Part of a small language model's weights: vocabulary 2633, 3875 steps.
Each number is 500 + 25 x the weight over its row's rms, rounded and kept within 0 to 999. Layers, rows and columns count from 0. Numbers have three digits each. The size before them is the row's rms in percent of the matrix's.

# down: layer 10 MLP down (transposed), 768x192, rms 0.0849, rows 705-767, columns 0-47
# up: layer 10 MLP up, 768x192, rms 0.165, rows 706-767, columns 0-47
down705 108:465543504515490491524467499500515506517513538533484506508463520470516488524474524466507508505477469550503490514503488535479513499514493505482501
up706 104:509482504552489482492495516468484505537532477502506498532505528511533519472506490504519479504533498521487536521460503507542500498570561512502477
down706 099:461488506475489539464507496517541487465512491508506534456494465487502478497496501475529572496517477501543529443511472502439470454461495501528483
up707 084:514517495553438459496477494487480550493528476481499517520544481532502510512472459509510492539455511495498534508494485523497490504508488498534503
down707 088:490504452504521541503512534537518495508488492532496521503502538522493483449485476547478506515496473461503511483509521492545470454499503501521457
up708 087:532506484500513487547522449526506483488475477503481538513496518479518505505446506532482495463490472483522474514510497496487533480525486542507488
down708 086:454504497503491513499502524520440493502522531483489512512518481482491442467546521526507528518485523507493532539528499508524536523481493555486489
up709 099:459482519500489486511491466443515538467480506518525448521496495459462503505497513500494478512479504503477531464501521463497473489491532493558502
down709 102:482467467515531499508525458558449530541514504530523497462488510507482499495545529441492493475518489529523523515508506533485510502536515481536483
up710 099:504465498521481493490515492442506487495508488465518525522523510483512484500484477483500447482482509519491524429513510504497487524517493510433481
down710 105:490554489481510464497522478497487509519473531507475523495495520519522541503534484526522538521503501503507449530489489480513480520501501486544506
up711 109:540454440526468522538533485446543524499541504460546449490510508517515520515496493482516456502535498492476478473504479542512501493457515513462534
down711 109:491532543530504504462492491508511499486516506519485534498470489481501516525494489504519513517459479485504493536500480505458508505484489426472573
up712 099:497485492520475478525533535519463494471472511511496507512518486524485472467493478500493560506468522503550518463516508531530491457431528506509492
down712 094:535472517477543499502473519503504517504536550555488503489495516500498507497499479492564508507521483530494473514542457463493514545561477496485463
up713 115:479510502486502454462493514479520453524486473466508512505508507458498473506499510530532520534497477524538508500499551475523508553492524514477454
down713 126:530536476529520489472530522510475497485524479502525455512529515498533483484525541503512491489487530476513486521508486452517467497494519511478508
up714 108:483539523520512463557467464509473501484494498518532539473492498499494464506497520526511470496497547471529475501484510530459538517490508535500512
down714 110:512469486472505486487518531508508456523536513514513474532470478526471505485515499489500506528493484521499535505465508481472495489498454484443493
up715 088:500518543469494523463499499470509481476499476494531521526491458519527558539525528506482475441446509521519512495520467463515532512457521534461501
down715 095:477504483512527572471520524479466528540473504469536502464459519480497464497464486548511505508492487507517474483454480494498499526494469505514513
up716 096:449523505507502480540508509517460530521523503518534562525483498547480503510543505528510501518488481526477544528512481434489494465466500512530495
down716 099:487551529516498523464499486480493484505515485495565469533487491489527488496498448535518537489459555547482495529502521508480488483533514490517509
up717 091:504512529520493456518522492501506481492484498552502519478518501515502460516547512498453541570504511527506503488481493454479460507513508514556518
down717 096:463536499481504477505510502528530500463501487468516517488529502515502524457483485512538488518534469506487538495470503516530485473470511476520502
up718 097:566519488506471493512465480567497502489484508507487484499517503507450528483516432508479499521480478484499481534524473501488504507517524477542526
down718 093:431516511502526482498566477490494530525514515518439486460460529461535517487458507526511505539515507512526513515506503458552500474515494488476506
up719 095:461531465537438477494475502475546559474527463481511510488474502518487510484477515473479486526489520492495527507498535484505503465479515517537511
down719 093:509493526528501513468549489471511466539498504501483475500475505500503455503460502500531504529494560516510486513536501529487499503522491455495511
up720 095:491529489506485513463468514562443476478513483491479521492494488475483480468506470504468500491518490435553481471511522461511491517541486478491449
down720 095:485511505493540496442510516445502515490523486535485502499508470522542470541486496481589510514463490530506505523520467461486471499492500503479500
up721 104:499501514498442483507479550505479506515505455538468489504496526507499494527538518517533543497508531490515489460544503490485507514537472483536490
down721 099:502511503496489532481502496514511474513494543530485505509457468519463540506468489503478523502484532481516520483466463545463482495503512498523521
up722 089:510482478501489499497505504514508498422476457494505492491480505495482491536503515517459505511492497535503477520473468462464534466496521492477503
down722 093:498517558526513498528517496479532511481521476490517488480474477526533503536473510492516476501530490509504485482492512509518494489535495466514529
up723 083:464504492487507496537498506489449528445497553464465528505510523546502515497525518503509518511550458523537486522492504502492484457477508502463515
down723 086:486470517491450538489502532464520475557447498495511470507485512475529503491506513524487466517498502475503510470527517464503490528500495496515527
up724 098:520447491524519456526533495523521498470480537486507484493485463495561486480517509513489482517475463467478496478488514493483513514520555503524511
down724 093:480533491519483469456504494539535490463481514547494474467449507464477507491502521491539514499485469482458502512522515463523497503489474490439499
up725 089:528498463520482538523548512500499474487540500483518475496545456477454517491487572560508521504506503494472486502512542486454504517465502501503528
down725 096:492516558542501485500490531489485529490534513502487517480516441535531513485520458545512548488537523525507523487495481486488467522516499494507501
up726 118:494488505483485474442492517483516439541511506502510474528487514481495520486524481483503508499569485505476470505486518447503487473483488494491519
down726 106:536482490515491520496474513475517489512490462493506515506505490500504545467488498481529515503492529495508553431487494480506490463523447496478491
up727 088:444549476483517488515487510472503484531504514503454503471451521508467479504513511485484473545512517492523437444530490475513529455484501518497478
down727 081:470476529485554538496504481504487494470514501459484507492446494513477522475490516508514492498509509511485530487497535500528506491515477505477506
up728 096:470477525534493426487501495485474502514467518495463490543530496490477519462477557438468531474525524485501480513482499508512505530556527496483494
down728 093:519528527453540487507516518506462485486564513512530461437516464504547522491523476521482480518492485479501491522483517476530489507518469487535507
up729 112:491496513515509512474489506543498505486522526571497496524523509533547477493486502441556489517464449502522503505528510470489483511454536482513539
down729 122:492496517513518512539476507514455473497531460507531490521500495498482552518537535460540489506508512484493541484539499522500515537538492579493515
up730 118:490449487555544514508470528464507492503498506485514520473540497478473483470496497514496498499498491523484533485512522521492522495482550492532503
down730 118:455486506515516495530518509503436503504499516513460458470512531478457509513484463524490534505536522486532495519531497480493489513518528491494524
up731 112:536508543463489539506484497483539527469503523559468516459500500542445485521472533505485490509500517472487523460492550488483479535479475508515506
down731 113:493491514488447545540483517507505483473486467495474525475500485514541495485512454516520531481522515513488518493547494519489488488535492531488484
up732 102:461504486519516472548483558499444474483492472515485523519467489557492536411501498495503449509469465471502486550504521527489517498499462508507491
down732 100:515516551470451517479493497527541445503483559507488473504577536510489489532477481497472494484504474538526490451475492463453490512540515519490500
up733 102:515522497483526554526468477479505535474528559537455546552497463516493530472532487481510492494472477494482534496546505437506491464486475475485484
down733 108:481519482487519484503521520520473472464521504540546508556510475484531519469523511484560492536481517502516539510515510456495465507522455471497494
up734 110:542541499490463545530493505494477518494485478484480522481547488519522494489515502475491515520457523489530473486516474491478500531525513498506503
down734 104:483479494482481490486489509507525451465506516470502530482470514489496513546512481509498477475473501538471514485479525502530478474506513458486515
up735 105:536501503493489494514524554521522501461472529519518487478508517510514461524522500564478483530494503502482538457484502524486484492563516501501514
down735 109:484472505501534492487476520511526475468488546517463510466482496482511496505520483508508531505488523454516485464529493528505504474499498497533450
up736 105:498510526494507485487483478489469474466491511508501485495496504505501449484500480502532521489515489495516527478487525520541501479496546549483542
down736 106:488522532472510472496492491518483485518513493476468541477497550468532496525514523482514506450518514468518490513528485520476512493507490546524509
up737 090:461462487478502500475512464514517507499494508559519483535525498464497461492507469525523528495510547497503490540508538469561510508515496505505511
down737 086:490484523530495500474503520481476477488479498513467491507495486511506488483488469503462516504507532511486502491526466508540473497473507505503511
up738 096:500459478502503501518528496485475499525523491525524515484489502520507450489470495473499463508547491486491464532456483500554445521469506524484527
down738 091:492513521502526485468464475501488460464473456523439517493533516514499524537494491501494511463486480477511458490514458486457501478517451497463440
up739 109:495505507520511489523493506475485497516500500503538517495482480485489482574472525536529464486522532499502463509467514543548501504445489501546515
down739 111:455484525480454527492487518488446443469476473519474496539499528500512479460475502511454516489532489504517459491520473475499515485492514507488484
up740 111:489432492503502489510474479477502464526475569491467526469505529476478545536495546453468533511460484481491530521497516509522486502523514433499507
down740 110:474507536526510540497534533523499511500516480479485503517478481520533532547490526504514515525518519462502507523533452506499467493494539512485478
up741 085:460499501475526470483491517457474508518454541490536481504460487513493511527444551534518484480504499479460493526482515508481508507467503513522495
down741 091:484495516535469477466488527549553539508486514515490525466500521521478473446473481476522488499508541504496490474470469448505504494476474464523534
up742 082:469518470497514516481475559509518518485503482468531469450519538502533484491532505476463495528475512483486531537497515473519514487487482517499525
down742 084:534491506492445482509484471468497511480508534509484523530530467485518501499530467536512441491517470485505479470459504450479494499522524480505479
up743 112:465497476488513507484469471551511494538532483477474483509496458508496522496514518473536489542510530496520515474448470506502470486465512485445490
down743 117:539475493526476532516482554491534482527554490506494485496493553521524495504500523463514490487513514474516499443505470552541479510555523484462481
up744 092:482492479470526490508496491499516478495547447470483515496535535529480504511508486502479473498445525497521536487531491482492467561504526503507502
down744 089:499461495503482509522497494532471526553487524532496521524492520466511489459525458507448503488507434501467533498519474513492532492476530484500511
up745 133:503493471541471496467506476445483526490488559478454550487484477467494495475487493519526507466498488490535511449471500485515528530530553526565491
down745 119:528510549528527497520494494474495530440504516495524490498536508472536484536507500500516496580479505531512514524555487520523476544516509486464516
up746 109:481480527505516536570497486475516497524543491496463551491442513482476554483498527511536523475516480490480505483551543494500470502514482507466508
down746 110:488506528520481536531498478490521497480504495503527484495449506500474510488518535516484491518490547512502478545511516503526497482517512563527487
up747 104:484523480533468505508498508475551489499522488536506516532437463467529507551509505487478489519544488516489545494537483495525519555538496489542485
down747 093:523457477502496519478514483508506532515472481487502493455461468452486538542490497481473524518466483513530536524468498502542479536527491480471518
up748 114:490539520502543532497474491511498520504515449458534538479515517487508501518510500493499513491497485520448496510494480504519487493510438501532526
down748 102:520431518456529488546517484486501468526515449524487493492498460515484547496485491508491494501489507490502490490540506523468531499556522509500503
up749 114:498565509490501540498446508500512551507461465520509492524494473459487520468480487488510521515493535529499513505509491456542481498510493528519507
down749 117:527531496465508498481514492489505508534500449523461509436499520530495487504504526486540513498553542511502554479499449505523475498488503521489540
up750 104:483425513528470446481501542506486493491533514537504502488514481476479506497489512569497471529478487538504491501493504505439470508468513510473461
down750 106:474511482493484544479531483493498522472511487487538453499520511548533533494495460524525515488519527497479517490513532525468485512500527469487522
up751 096:495548463518534522507474470548484506496487478460502534434522498533509480496454489487488480482508478541515506518460480492540507508527487488518491
down751 095:456473467498462452486473517480482501516518453511515498518497534529475487435519477512556534531487498454528521477487446459467517464464483471491526
up752 079:514474446425515464468512514508500479486468478516475486500511517514479534504530480498498498504536481496493503449493534528492517522535471527450497
down752 080:487533445502493525474488526493505521494504504469484534519506495484530497485480468486505453503512499501529481544456534497496527492454507481504530
up753 076:512496508471459477435470503469508483479472500525469497508513531481482505483496514529518499524521485501524509460463468544486535503507499475484459
down753 081:527463516544458506526481516488485516511500551512526511468505513520500526474525504465469518480489519515475503536482517515489524528541547511477537
up754 097:477492476540519480506517527466522496489515501457519485528543524482516560487524470499516508500510541523541496503495482503474484546527504528506507
down754 096:539480469457498502488479466508491486505475503516522483506435511497489510468481494474504534471536501499493494494476521505536440525510475501515478
up755 083:528510513464454409538504457507463529497529467453513539563499512502509486502490521489537468467455507536507539461540511460506516480536479531515447
down755 087:457486482533505549463444492515487510461495492509521509459497459470492529450516465502509473495498467504526529490498469479469490496525510516491476
up756 099:494504487508518469480487522491485499544464523469499500505503521478527498540476466505530487524477447482479543521481469489506466478518528507461549
down756 096:497500516484514486495506511503488504515520517491579465495530505502507532476536515509514504493508522522476449522506494525495513473526516456563532
up757 073:484511519480515501479523498478488439498473511499529544510463498528491484497490572505494492480450488487502530512457502509484470487551488532483518
down757 079:444521507474504519526547514508520504540507482496506449481503476522530504488523504506511502425518509465538457487516505533508516510484503489472491
up758 092:495484507470492447518543511483556480477587489521468550485518471485479497525503483479508530521490518481458503525494498498528509469497525513547461
down758 092:522477534503540483549484494467476524533478523511518490501494504479512526508517416487512521482515505496529487497516493530535501510472487530498514
up759 093:459465488534511485497507545493480510492517491510515474545525491504506530525499488504543473453499533443496530509509471502520470544524457507469488
down759 089:473509512514523484504546494479444483483487526529519506459480473471495531508541496481493499452495471518521493495474468526500486488480498461471527
up760 107:530452541507521503472502529486511516485502526539510520500500516504508500515506480462488551506518433465517500506483474507529496536517482556463486
down760 106:479472499478517500487501476509479531473484462457506477507468511469498492527457490532493483464508505481434473515509528500557529480536494497480530
up761 101:525525466494498448538495496499443497513461490519451487510493497517505529503473568511529492486474490507495510511509449498509480512516458496471503
down761 105:493466501509506531486504523508502497525458500504511503503510536484444497472464509486466471511556499510498478560504490514530543483482481499539477
up762 087:482520506516505497502542490480465505456524507527479487515502513536467497542543536559500470518512482494527520527496498488496501494510520491510484
down762 095:488484479520476495491489483492496513548489451486469531534528513498513490466518511535525503501546494508513474497504494503454461475540480494488488
up763 121:499513517481515510488513493488485521505455495483481526529497521500496485492515507518496476534482524505523493483516527465490523505545492534489505
down763 113:486486493501517451508514509499469480544507536487553477471493489491480463495468471514536491506504503508432458497457475542465482504545502477500531
up764 117:461486515529463448476493462505500454510572475494482449503493472548488534492504468488468517502495491485485486498462516517478481505501537501467503
down764 118:468552506482481495472477475487504473510496489515459516462542531500524510495490506496490516518514449512483500510517546539489517469477488487481490
up765 115:451523539517490512523515492482530512491530454484487478508480480527496510463499527514549476507500468517482485498514503439460536526462456501489468
down765 115:492550511549520494524502497480473511512519469510502464495512470515472500466512550505516531537481514531529529535546455538477524504545510524522466
up766 096:493506465486522472462496473524497529453526507472519517488447508516500497496492506470491499500488546497524555489520524515503485456531511491517520
down766 101:507445506486512466449484468490516487522512480486487513472516493474514565464544541480487484505502493498490497531495514471540521446481537489549508
up767 107:467476475523526479494501495489535513468475450495525474487430505456533471510530554553549521524517559494512483500526503512467468469511525516503505
down767 111:538547511509498463552497470488486511506537512540509493536495456522459487440481496514454476463494519510487482527522467504478492492479493518501476